From a checkpoint of a small transformer trained on Wikipedia.
Training: a variant of SOAP for these matrices, 849M tokens, 4535 steps.
Each number is 500 + 50 x the weight over its row's rms, rounded and kept within 0 to 999. Layers, rows and columns count from 0. Numbers have three digits each. The size before them is the row's rms in percent of the matrix's.

# layer 7 MLP down, 512x2048, rms 0.0834, rows 466-511, columns 512-639
099:463431577491604467420512490474499610501442566471409521538614432549578498484554470554539488481637434537530452489513424438558453474527433518474492456543491525480502435421555513541498512461412519546480423479477497584548488401571442563547453525507564494548529507449433483562488476497485512508453437443517541521444495518528521542350501492504519418507549495480578497558441539502482479551476
100:623630464423538395519483550504523473495469527540492520536424398483551458476431517446400508479433487544460485497547472575544451575480574573452434495556484549464515467466533533506462522457504459461493539459588457511527485501499512398495529608507424476551507506530498474494463479491436444554441453536522483592499539471461577490566482521521532533547562498486516494545604469468478574470442
101:482439471471468561555511542510434465439408578485522477572515536589472577518421530606453441482449549490459561546516431413493533523505519647510542615493541500494418569494506512481521544550602429573423468412496459507477500611418534369482519527442436551521592468535457484418541578413481530562481579496550531479450547460471471508548485435502490488570460477499515481528501562528456458467637
103:562516522514433474473556462424558533560501605483549439502455549546533492608519510391533520485467488512366409496412496426430505598447472503418468494501466597492602526490567624552398568555568457529498516504447531498511508588532528468452569478481576397535540528451366445450448501550452464556501476520544428582430542503507526505546441460511536496552526588550605565472368464606512457524476
097:488442424502443493517491444509510559526521498529509585607538462490516576508464491469456490395440547460430470495454484527518567472495582551465516506497501466538428460450496528516501477458504455457530541562473546469436537545419567421563381471497502459496470417525499422558446521416507483440530491422477545422462596576481504575437566530472475457468522451484447531519532528497466494469551
102:456516427487440481583515534536475467544445544481404527495487523429498463444478474551440414396458542509543429520484453454422458445411500514476564553518547497540482517518572628523558462391537505509515510495537521533496538489528482552459592484505520439477477490471485563481574506486447461536537495541589516487502553483472501456504588489372500488413460532506592521465563475432420543459640
098:488531516444579624488473502537493507384550492537609529458604506494529475472457528556403508427505528565502585542539577391483458433509471510495501537496555503497497469462499374531606494450525498517489511477453628462618496519449494419483540488514448533540528483476496501455469590461447533548533393431552425526518578514500452479452491448522488435533519444546370473414352463434542482511431
097:563523549549510452532484542567496538555438417458525565499487472503497451474558541588559390527482493504577544614552454465472527421407438447463448423499529509522511627488509435431486479450454436518474540509471452529477513499458513522513583638508544508530581499413514525535532468427562469515494438572517448583465608485354547490547388439461475491395431563503433368500425590484535493498391
111:415531438496419488455448508442546494397557587495365472532527503487543487607525528475483434463551478384368506457478472410539507462493581448594468572425479459503557418436512491385493492532524498382458483472529473467569490516521465577425524514429510551548418423471509468539472569473431520496452565489452507514554457478482494469440529498529442464370520499394597384502464460452452510457452
095:457495450485493522545500449472440509460597499441363417580448493518588533466545580379514482503463545603533482583560530534420566582578608475448524465459514529449424499532512499475467548597464507507474456582529550491502498584563578406440445482619499490443457484474531444541455510479532461525572520514568509512548471486545498457496557551449518512476473489648407503528565492520505470451438
097:415458584408536447475493444522581505505517517428547490460632510509429455597575552482547460534547472479584438515537547554480543512555484555561482526472646393432550461483501471554477460454464433491588456550502518504655553527502521512538512482521568391463508538489487470505515448540448427528496540434577568517498499489449465550399500460522454428467471465475490558481415508452481526530541
098:426472529514562479446436584437511520459482447451479551484486486432455507473590474473515475570488456537504477429423548542533355444461490502471460535531439417489414492516444531423456494581471543475460455431498560503493475476432484513476473425492607558466530468543467508477628506474495536417508437506447500477592433497483575468486392516485535414622621443441490478487506572454532472550538
105:453517431501540388467474532501556589429502456551478525500463453461478474541480476497426565531532472407564564506443494594483518560527462526422513426496408580495495513410586513551427480441555471518521454421502482459525482429502568524500465547552494463588496420433534536531476436504489552459466524484437520491479479449593432458556469473447508474472518485469509413413537392495588465487429
099:556582391579490467503507536533490477502473534490501452535422553498609538421491452574428486548574526502472451429552532402536535546463456634543529498491545600461469503545521574552515482414459507536429527527524462556534482482377597462484543392452535459523423459667537490453492458507574539523472536629574487487515463505502518492552639488623512437618464482524507511531462541507390483461451
103:470511445468423594592449534542488494529549549556582463518502484512489465589503491500493510377506483499464489557401512443361475434445540511490544568512483466475467457525565465463511452559520493543526482570608562479526478574490520543480429473453496573577460498519497547496537485548480565373500526485479463541504509543514460511454502460451527322519458505439453508435631427492555488426457
098:526532590425460487485506478426528500524480453525493591487455543512417498467503479460524543581588516546499446482480560551544498472545433481474480475514463536535520590607554532473440468558443548434433508482531443454409510481534523499487400490499478452398532499567480468462556533486453536436449496469607503525525462564537520489473465469469411481593549530530482480504583472500449495531548
098:435501552458502542498482517465586596461529538462547496492537508498571440476462455604476455519517539380467523528490559405408629537521478510548452547489458496501479494465533502521578491487496520470482561445458441477543460501519456504529411488451519498510502462646537486453625548527578507527505440488557456415513528538574540490577514394513430451459532473502532428492490434456431546488496
096:442561484498487498539496504567473578469551424451602503513566505555464529454580466507591462439580499411405476549544509503403604487511478491577436533474527487528515491494497551500552570437472483576539436524497603550490467492547412560466658564492502518461499530520569530407582419499408529497542514601537549523507534483449513516431523529483504524483483479515543512566543456461492529486528
099:479492525456546483354486505527517507453525549502467594552512474457589469562431448459466500477519485530443436548512579455446522505464501516597528491552458520553393414520415472508490544401495550507523552456569553511515488463427589460548521512474622523527554408540465505597549461491500548496533470449500500478507532460471490479534527542529520523516494481475463588558499484518390493515491
098:505466506596453546535453488513463437540477544394547508483570482574548504533518532528418494549557532506546471409424477465462539552526542400518496411438526485570466491484490507571568487527467427523488575529462510521500487458502491483492458427495515556601412542544512446491533524523539453515471453527497478582514486551545515462456551445475497520535559481510372539424469576560497509554541
096:503508452567609487503514455521478508453502474532391566540460515509505487528447499548612455535526498481445542534538525512463510506401485446528527560440561437454534466439480540427582492401452540412485512493477454501484478485558531627516501473520623480507485469417531555530527444437505524555476516563515507487436512581507520434467397537429538477469526502560451471462491618495584501447411
098:552507432473535506466535627561458501410506559625466506466518559491552456542440456581557588562489538504548439512444409475467481525459462503533534496542500478417515505426480431547543557544496560509529485475539441527444490443496511368518402447460504453377514486484567455574502481501567354400452490406456503475585412478486445456447419443412489501594408493526529536505524479543453570467519
101:589547529453509487530541480503487625507550564593523461526554475518507582475476492335511420525556466532569513502548512648456491469529490542496440491515587506559538533448508521474457509624497504523506504481537446533493503502424508544612412481503586529491594465501581499480474474471540461573452568443491485502580452524605496491578465506557448528488497513522522497503409514484461496591468
097:545451503495424449489470525510540399477550524507524521462588485491507524490575455507454471467443570461500526400500503484476586471478517539525535472568502477511485522533461468468576535500523493482539535427483504522452480382576542518495461505430501477559536502577482497494543452480415535471497507495449516492436391390403509525647514453449451615462516494507484546542533547501554559518485
098:479496305444533617491481502510401530623511402471468424465539485520412495406472436490598582568478538491563516421497548570434464528484541447436506502401571596513514505624440502592432485511548501504485499483447521490501506513578483456518445433489449532584485377427483549526525542521471594465545483497528612482477525539445528530381538478463453545479473447397469464471427471545597425534512
102:464479493457385374485527464540580538482535482461533448550567526592531491466518496542413505493532497592541529512518466489512422493461532588496515537569512469519446504499493456438518504570429495555445464447514492517481543513498479507511543469494567465477561460577446576505436482516509478506507464477501552545449436464505479478470515503475450511462407499559404554509550428495485567525517
099:608407449543575487519574433535463499572562590456537536549537507442458476516523471424474543450496487564532483546385465520413401533492401546536455464580532484503470531540522565514436542446491515500420597490562550513595496510537430476535553575533471547481564563490493531520553495477478493506629465523469549520535473502610546579498575553455546500493490438503455500488520479490409378416615
101:559480523420557511441496561502488483485498527522381585540498477462438571455471479466484482427493523510570545435430483450519522500483537584427445538446495505480557488543453537437516553497472392521461519441541478471497490451603503513515435423490535488459427449470588488441555569422578473454443477408491441448500476483488496449438529619485435486551510538429628510498521462452445526509422
097:471499515492479461410454536490551496522454547530468491534464473614489497507373518453505534489470436570536548506447479498491493534455537484524502482548484529470526359503491449463501519515453454422562535466633499447580463525490429518479466497472539578564481474328414552496539506470513467447468483432473484453421501513470486534444580479526492445447556470456422441545481505479473512486619
099:395480433552611438453535438501516543530566483402389498573468446498573433588530474556601557537514495506546422474474500433530510488599436394504460508564567482490529478496598497510564469523602508512554416505413468493540507451594501534472537441449531510533547427417531560445415537581512477541418485506536499534492485433482508486533521515534477474526433465499450501461610571531456490503521
097:492467404503517501482503515564565454486445453474367506483492529524479503446484474491502437576472530586503555513473500449608469445516491466522474465622463521498447438508343503483403451529502405543474492371489399492432538501469534484488559536505527561528565505432469464516498488601523501480525418430460465478486445517490525437410515526466517437513536475535450448466511597431542528433537
098:522388474444502506481521511502438501528619492545576566587504451448431378539524523511532478422473461529489516599457487487569560535529456579408517565438582491445521481538397542506437445531517492532502543561562534580470524524488678470479476535488573469511574455587496590548471558589522458507525547435565502474482536494516536524443535516420567470546553539486486494490500467584412524462507
101:548444474530507544510543492571553430501538559476540505509524461498501472435492437443436547498453535482488564471516473480492463550489493471461469456427452556527411552483441597570577451490506532553513568390552540576488512533527427507513449475550603513481484512472563483474474565533472514550490457510581504461489514513536556524534554528510537501496496524547426498483494602497502484515481
098:476491502470549544454516518528456532522515489478465476652415428459487515440472464515530439484459501523468446492551547502458591405482400499357562566517502564472457534481512574432572528601469464500472495496562623521397517592539650506595647490546457461474492558547435349426557466495474452561566486527465493466513435444561438504428553445581463525527456482613494535516524430516619492459533
098:549528474543508521467511455472444514604392447458580553520530516513477504564486662497474593486438463445577472514520538479447484526488476497541509517473508465505489445580475493487526514474498537498431455484394510492526555581525513484525643522451538481521569554514479448522452516517473460574450525484537538474469573431532527493550479475579501468514578542499566492446538473452570482458520
098:634531496555439539554513487544432578470486510430540483545490541504531456552469516444499409513573603508513531554556516445528516594448478515554572517570436500548555465492578532512450570480568459411501457526487482483489483510547401438516477565569447556383480460541569405472532554510400497435527465522459548575503508474435528561562548508500495455479493464434497434544450470448509480481528
097:510543517505431570451512427522498460588574577571497643456597487586472442545474521523535478517507481399410518506524564616426479503574524549531507531543518558459484517415507426485563527507509484562526497496583427409565502493532627528496434456546457519493475424544541547410512508528476571519519490536519573447476427512534503502546609504495549526512597556587500529522599529447463518520569
100:499532471342448457411510479500522419456531505442438444487551497474451514459525496430430495513462469552391529447494489562428562510547492378517442498504447506492481461487557561511485563488471494429516465477487530449504514382545510473486598524510499453587560511505496508504443537436403532472496443530616587465506514507408496481491536522585520427446538448480691422467488530443580488526434
100:490465516496464532533425477523496442541471473483512529505525509568480596534566566528534519589425534578465517502459488526515462518549519507575504564646585463492420483508612518497564512449484473443475486572532562462472513518479503423506540571477555502540461421561509464567489512552480487529458525536547555510374550486474483477613447489598386531522606517472570525498464504499509520469538
101:408564580537608512472503642525500465536475511480566516468384523512396509508431540497448582427496504469521460599505514449401461447489493522516450545517539480467464485493492538517436405471632507450489429598549417566403525520504553533434478607509401505576477508583511584598473519475432536589534471433438431501524543482531477527511406583428448535473461471433545501525508436521498560571461
099:449534528499439455440490501415533506472480438456445457478518513491457524445526467488447541466437466496513486560439449496515527500527497459585454534426536416455466514573449528475353497562468470528496436547476455508487495398508361435389474552445486451458536433604520444524439510616519411540497475517477421475509456514578500435447462456498515481533532503538536482473461451476489570497519
097:478463407474509505502476500531478463500504426520454455570522456477543460564484558506594475499469481511591545499561529538582501463470486503452566508430506453471544507477491497525504463497474457521533582518509491491495485396520544467529491494524488471484567528496445489501389431580428536470487509511501495483545508397450530448433482450431558419493518511554466498454548537580602511465473
098:541455440511562391505533483500352418562427553494502458431524434470523523569489549463464517379418536416425558470530429559491553497567572447529499458508378544490464527454539574555504499512508496486496451379446502489554512567513512469496397595443578506491493443516508496430516522433565523480497478481472702487471491523420564496477525451515443492530418519580666509522472549451497447484537
096:474432444470488504445525503550491503471423485467514595501489443398455541442528429519537464586451403517546497441404419419477547516500526393485496468463386523581507507500437435573452500501532411450495534453549452558545503487458556537567411416454518496513520443548458550590483613471504450501505522529499541585499435423485572482574512504371463482602514490500490512555403485385528559439482
101:502460490541512395517516438503516438519506547463491517526514484514421608448495516458425427458476457501508407454549554451554449454486616393458470484342519507560534515506551559503515541560479455522529657528541512554509483506528497587551433484500498531590474585478461573462493496415477550445498512498529442528542507541524435463566483443516482480672566550613469477549571460489494614464449
099:539588549546574513525507426520479507474509476497523499462592571488514434399507517528497506607492581517523558524598496516462483520515506554533554469561598477523454465564524570509463462498481505492516495493470512582476498459506552578483562441543556505509547520601463529573444523429464491442545405422514490544473518510563448512558456516480482512559456427535413475504569499519455502500536